Weights of a small transformer language model.
Size: width 128, 4 heads of 32, MLP 512 squared ReLU.
Each number is 128 + 24 x the weight over its row's rms, rounded and kept within 0 to 255. Layers, rows and columns count from 0. Numbers have three digits each. The size before them is the row's rms in percent of the matrix's.

# layer 11 MLP down, 128x512, rms 0.0944, rows 0-50, columns 256-383
095:126125118117116130133152105099126125126161136179139121152179119105133140104149138129136112116150148140108108118137101129154098131140131156151170164088127159102104155163110092132138141099132118138103128105166189125193157124153113146140101109140136107119100144113130119133137130105157118132125107132125099178092139112125121134049088135136101092127176165076148157130130135137140131125131
100:155132114125140094155140126089078177128125140120135088146156092115151120104127088124098076106144151167125100092116139086147147107117127127130102139110100083120158118037191115117097133140114085151145128118149097164141161115187108166092111115115115134121104108124112132130127131109146133124137126107132098132181156118118129131129103095106137120125098125113114142155125138150112135136147
094:126131129135146090123109184132112168126125135114137130108135169158138124109076115138102130168146103094103139122128097102151122102187136168101104116184130099160138146176103098191131135150114176120136103155121150152103112105107114131148136105059126134123149119132160128141148130151140134121119153159128128099075128133120124084156150168117148129125159133090104108127121103105169126123120
088:111130117128082196098118094137128117127131107124145124145084103098142119144125147128133151100171130160146160167183134123183150108131138149143143153131163173188141165122133146138147097092135142119139153142110124102143146101129176128152091117128129192131106135134132136135132131117129131127087147161129104190114146146128118095078122159159138157129132100150166153117129077139179132135157
102:145109111118135111097139146086158101137150134161128130139135127185168111130120120118140135144133130111127135142167108149103155095092128134102115158133138174132101145121111121110146132086102102118140125139124134055130158126157120132089133175136132148119125102120136137138106115152130122131096132132133151133060139135120148156124139163090138169118080143130138126151124140167133123134058
103:074131139126097123106114106093146145118085127154125134097112117148126198097103148135164142119058144091110171112112114131117069119141133165202134138170128160133144182124142136198138127122190204137131164171140123104148086135175161074126123156140134140120150095137086133133113136098125119126150138142120129160147079121128203138120153132179129146122111140166143127106133104127182138138165
098:112126149130178145116122137150115176139102146125132097130104157106156159170119144125135153134154132162153144156111100160121142137134126177138124166113127144129133103162131133187155144126123154150117175092149137094155100135137141141185149137140130128130181107132126135133122116120128130135139105133127085160138130138130120130130113124136137122131107107132225099093128136152199139128099
110:179142126124100095141124071100174136131129126148132147151141148089111114115116163120152121147144120189162120111168119171140123116113148116110115075120157144144122121136124103132120121096133145123121130122100089128143132101125130141086153064124123122132056168132094131120122141129142130132069138157136118127154148117133134096094115123108138093126134183142087136141124097139099136132146
102:131122144139083143119113111121065121129152094104136115118136130168140150110098206132129150166170110135120060105186129167146104171124135148135111106117133105115098095134126106153121107116164137122121121163111146146160088086100138144134118139111129120129120137119118131134129121112145125119157175120134174122137116108136119134094093089155142130126166144127163105084137068096123145134155
099:144133083133167134133121171134096116131104120117124125142136083072124140098109123125132111108165104142115163123141169087171145125174131092136120097139115119136114136091159121102087170166109116145155087146164151125164140118109148129090145147146117124128188140106121116138115128101141123128163095149124139131165195141133143175128125125124108103129134119114114126141118199062102137125144
103:147122111136118106126145164120099149126139116160130124130108068135134141091116122139215154165166150135146114146158137085077135118144134116132152125137168134093098093114100140123108142124094111141132090099132135134118203093122113101076147096111131105134191142120147127128128130123108127123147091091136129127106124115123112148124116091145103140131148148071112124121135134106162123124134
099:153147076144162136145132125138103138123109147112124086165154180141135125108086121135130096115097127136115063138199138088117112078129131152105127104143127165113183136099122135133126117182125093141146163144090136130121113176150118180125132132176129133125110183131140123127126129118142121122130118158116119178146112115131098167172143139158116150127125123149121133124123142170120117131120
104:147127140127151094145123111138161178127106091138129172129175155162100156121116163136149083120147111173125099125092151134101117116118116089085092143112097131143129082122129175153096152135145104160110206087111162122081166144105111107132100127101115129121158109131091126121131123118118131129131151089123096137219145158131111181128086122085120135128108112143132129127116146154064127140121
097:129133108108106119107116116129133122136108111122133165112137098121140146145122144126114155141101117140125158149121137152112171106112130143065122155113112073108121154104142112170112154089092105106135125137141140141135115108107131080076119118098127133135157122115128123129111119160148126119081132157137122114075133111119155096098090132109115077120124159132141117142122077086166106120129
103:154124129122104080074152083124147112124136158150146121188146162093099123150134087124144167098139160126122141085102176161140113138072128130097134099158144106128146098121149096113183172057138099117138093080145161114114110103130163107110206130119123123140110146127101129136133135115132128132115157110120153140082114084113132126142132142159099134121125109185127158109140074113120129131113
091:131120157129134137183135160199179153128136128131139098132137181140101142143123131142138175148107130128048138088107151100131137128147148108136117143140149118146116126116126150140136093133164134119078136137153143132190183133130134091097182132166137154127103136120105136132138132140140132133135130162127098145108128111131148081127116122122129109122116147093137099076126133094149118135093
096:102114121129114150111151097120135099123098121107129086082150222079128156147144108117096151093143143132163130139084131072134138108131123139151103151109123099143103098108155102140098113155126111110122156117116056129145158121133107058167128114090133092114123126128140129128123140130122123131148116157117130154124142135119125131129108114117139165128153102106153134100126116131105133128169
101:140123146146105145131106173132133175130143141118112093170122114067108112146117103123107112174132120182115164106128152105125120125119127134113134105118152091158112110151114151069109076136165123129145120147127131136138094117123180093175105113130127105133124151130096132119143135092101130122147135148136161104100117143136190153130164109091122132142159160120126134122132141190151127122183
100:127125132126121123094136118143089173123160182128125048132119118161131121170083098137122089155107138137173122138085130165123150139114139135151157093078133098200138130143125124083113169154143099169123097168095147076201160143122147159172098138146117122110100171109129118139129121143108120130104152140126103127135144184129130102077150118149126103123103105139119174148127188148111132136219
100:178135113134161121106131117134177092129158107188131137109107118127127139165166105122120105127136176153136090167115116195171116150080133130087147114154087122069128172109118106114132158112104146077121126126116148147119121119131092125135098134119129115115120175135108129128146139161157143128129149100122147132161146131138162121183106082139139165129141141131098122132151137103099130133160
101:127132093126078126098149107119182083123108098113121140143120171122118173113130127136109101090111081154146135140110118093183142106153134143158090132105188115162142139148154149057145097132082121138175118121091154098114084124130116125111130087141113128120065159128083138119127125091110131126123096114132154120139190160138120135152093138111126104115130098117078107143133087153121112144146
103:133121110124153084140136147109141136130136112145124148102120135122110112165157126123127161102128145163115144122136123107103115113135131123135067083095090158128153123101114120113162163158125128095153179139150116148096173094136070182117168128106136149126054151129072131133129143131128120130130138097124176163140156096122150147113172069122139144119130117119113114136130161180095127126137
108:090125137118077167155139111179160120132130097104138145156125103149123156134144129121165138128127108129112133165125104053111146109098133062180129156122145155155119112157142132130127097106089147150101143127122094105136123110063145108176121143117123126132153109127101141120133125158119129129111095124125131131126120108123096075122146153144114100132172104132158131116124092139153126140131
098:147127108127161114149129197137153121124119137123128201132118137096121128140106114126136123153150135122080105080114192095200098132144128129154140181131150112120151139123136128103108109123076131131141113096094115131119126089152095126145114119157122130149163153145136135125128138156155127135104128145128155131175137161132081129130122104154142139130081136089135117129123159142123124120155
099:147133168130103147150120141107099149136126114157123119137167121114122131115155142127109172071123128143148125103159098115139115125103124146107159119125118099086073114092152110179155137114122151129168110129082111136123127128144136158122080078092133086140081137124086127132112125131163124128131141143141136118189080118132122118117134096111126125125151132123084171074136132135150127132152
097:125120145132097112127117159129129128127149151137121105096144101055098116143158142133117120153111099146125132132166123111069135134114132194118143076124117108164131156134167134197144078128147110146128120116078156132113139153115165101105186108115123084141121139126105125119129132118132131130154093132133150124178138149135108116151157176104114098146171117166130127081115110098124120118153
095:094130124125145201126135165060134145129144125141118110100142133133122101173115106110150098103117134130126179132185149171133105099164127097151136182138107122100179142171161123099121113091103145127119122092094108128103091176086165130165125109122143106130155142132148128134129127091089129133105072129133086158099156129138089111084125122150162175129113110169145129119124130166157127127123
107:167129149133153119147139118151121128126173132100131116131096127181153136117148154138119123121175163153128153130105141163089107141129127148122117121201141167133103150131124129143103185189142096182113119146167122124120128128128128110139153161132147121129108089132150152122123135097126135129129138104118083107088147161117108153130091151126126144133115134151102195178132166135171128130100
106:166127131137102136136125123108117126135160135144139098135126128144134127121156163129080096101161252137111115101111150131180121135113126143123110105119101154082142134140082140135110102121192164092179130102157124157133137139107119154131118102169126118129133143129077129132131126122124126131142155120134130166107145121131110113113146072146131116124124186108112144157130128116095142121152
096:140127099134117156142127150107081131127117109173117135147099147085118193148130089127134087091127100146118113116160145115112170125087116126119130123138137150113105095142081129104171179160110136155133095156128123161142118161132142154122091142117121093135108159143149134133125126099097120127121136141129134112145083137142159125121095132110100169130124136156138099125132144130132117118149
100:148120127126122139132154170138094124128137144133137173115154124124113092129113145139133112135140104038166110178094128174136140115117125150130113141215125150150110123182149210110093115139123110120147125104105113179119141141133117148125142112160123153123116161138158122128126125174154140120141098117129166116096103164129149141147152145142165136128105136161114128123132091151178130125152
099:100120105127138079152144098113115097128135124152128150095135144164136089172105134130106176160132134120116111109175088142140118140174140139147141067083128149094127146169089134103149155145107134101133111105123085116115132126116114157154132137138110126124107134124148121115129128112153118131117069125131166092084158130130115112136179154111158198135186140120096123138143161130062135129103
101:118133108121136093134125100116127167131156169103120157121121159114111100117159090124129136129128058137151133097109145099130079107147123161132113132114110104141139171099092104132156140117063094098176083146116114149110133119124097129132120087127133113118091142139114115129121128101098138135129087120128092173142101152139090171085123123154161137129101135098143143121131132150104116130114
103:120114146132190140115147157127144116133162122163130138148121093087172140181145196117112124167148151099127141123116106145104117152125135153152152167160095099148148087130183155151124132118140161075110131128126145102105116106125175134105151148102129112122065120135139139127126109150118136128098136120125147117140136133125150101152143141156143168119218108103134074153123115086148112120122
100:139122146132146125106137080126067127117123105130128089092177183067141179132115120102132099106147123099097112090121104140178126125148147145141145064110133106131126171100139135019125138132143129094135123127101138101123128106121123154128084173113120141125065209133095130124128134140166125126156146136133122127129113132111120096176124134085086126134142170114130151123119121132126119131099
101:113129171128077103146119098176130129121140153116121132137150145062092068108141129134149139130134139106178160104123102166102119154158138120071130137148133138113141125139124147081144102133133151136144132104110080123097127113206157110099129140129120168125151195137146125127130110142090125128122092119136138094137155135129106110104149139115138127120136134146138162069126109137168118121131
097:095133131130192108154100151107123103133124150146130140116135120134121116105094120123125093151108136072117168163131130124135145126088118115147122154170118143103129103145135147107139145189188120128135151169126163148096143135133128129084152128125132106126174120142129137126125115158062127145102148096126162117169096145125138107156100152115117177119142082153190112150127122137195112126093
103:098129093129146099153104122095134117130128119116130138151153137141119159120131122134143088102119100132140098129121097156106132154139124166089142127140142135144169134159167106187121112143141141152132134097091107129096175110161120139089113140151104133118127063121127137137129125127092130127150109111133137107162117137125139092089068124125126101122137122132112097136128124141141124125106
095:137132105131127181140115158109091086116127164105114136118100133142132113079143122126104111147125132115127141119111185138112110103153129116142150132129121087125117155132096106097102118155141161062117167116124098090180134114161115145121099160152130137120118120127139125130119127113154135132162120178119148125089125118143169159119186100037169132140126137085132160150122145119108123113097
091:134124140110148159134112119109166122130140129111136103105098190147147139081100122131106160096096129116048101146132132144115142146114120090115111148138099111098121087093139116165119131158139157124156146153120136181095110145114185102132102155107128115134125153123109125135123122124092137125136156171140134097176157122123081105111077093150114154127163073111117119121129168149115133120145
109:108130143138119088111140139144120108129109095165139159106113081093132170153112154136117127164098037094125142118115156131151133165163123123085137125097131150110179115158107137127111117118084090121120169102155139148141074137126125155138123137124129150120122100132158131134110136158124118124150088126128133145097172096127151108112129153128164126134105146130122089092128108089096121143149
096:144125136129144148131117133095121127129138121137115109115143164164139117076162127130101112185100135144108116204129119147106123126157118128130114078174090106098129100126117131133138110111136111157113101117104120118097070164158099100133140140117141051120120108132132122129134118089163135126131159093134104082117144105130113136118114126106154142127150115126092093151123101123104138131061
093:110131155128159103105108115134118141138130152126127122194142098108131153091111109128169143168116120077120146132123174155132126140120127103114098120167127150106151163158107133074129108113102102187183189151145134181141152128094102097109152126121130119125126087118112121130135130126118121133065156115123083108159142128128177155101145100130144077128146124073137135137120136112115146118163
104:131125115130133121089141171117052117127145138138132117144146129161106061128161130127059136170149165127153143152136137109134113138159127083136124095155127170163154162140125163085143099165148122155084094112136144129133160194108128122161195086129126111127115149131138123136124129104148133121152126083124134118099115147129111116089095134061153154123088169141138098130128117129128135123100
100:179123162138140070109124121113144121127140136101123120110125102103131161162194140137113156149171122153109073169142150117168114143104140121135189127140140078137137100153133132127134106137123187133073155133133152107128127124114174124116124140110132148121171122131125117131156138184106130129070099151136067120167122095128154176072144166108133120129161101140132108101133097165114136123175
099:090136167121108097143135098165144115119122156081130120131141061099154145130140165129116138122123128127114125128140123127125130143180131137128112121109127117137125147131147131105168090173129165155167125139109129131116104166158130095100135143074128101132116165126151135129140122115115135128159130084146130091072115144131119174183178131154106133124138098155119173101135113124166141113121
095:121118167127126135095141095101119139123122164112127118115106128111164135138134182137095143131149118152151201092165147101097134158119133101173114099110113141096153116182152144088121097170127104109105149133109075087121163097184147099151089108104127137135155142113154143118124132100137134120115149106139128112154111117125122121123119138178095111133127158117150138127127154092035148128082
097:117129138132153142082122141145099125126145151075107164114115161171138130107126111118075111115111143116065147127154159159123136127130128103112109129141112113112142124126132104128159110100131143154133143140111141113106118099126156201107176149108124116134147144128079117129123137140150124128154117138130160111143116143132147138116138142129114127121098129127116136168133138102140130130153
098:113138077126143126124114118138157156118129109148124159150116096134095071097099139131145100070114126133088183111129098095137126124141121131122159152099101059111126124135115166149092096141159130133094107138112123116123095081120130109128096134156131192131119073129148127131138121132000129124130130112124137118099184085129140119103117154121121116125115117119092105122133094127140125132113
098:138112145125135170155116122121114136135058092129126157100184102151109128168122154123172123103141119125135110130152100132126125101128122064100145156127116125159117198101137132149131082136124162120107144141137163137096117119097167111141121159139115118126159131124097126129114134103189120131161131150134088120084115104130152086116135134121129107132115065154095178106130113186110135126123
097:147135120133128120088109138102132156133130150173132146161102159134134117089145124119136130163094139119109157137116124147126113105131135149146123115121119151133096145121153135113121125102135155180120084184188144129138083187137104106134139130141140138126166095122128127121129132153188138120117145123130172144109119149127177139151127155134127119129168102182140118143142119100091131154111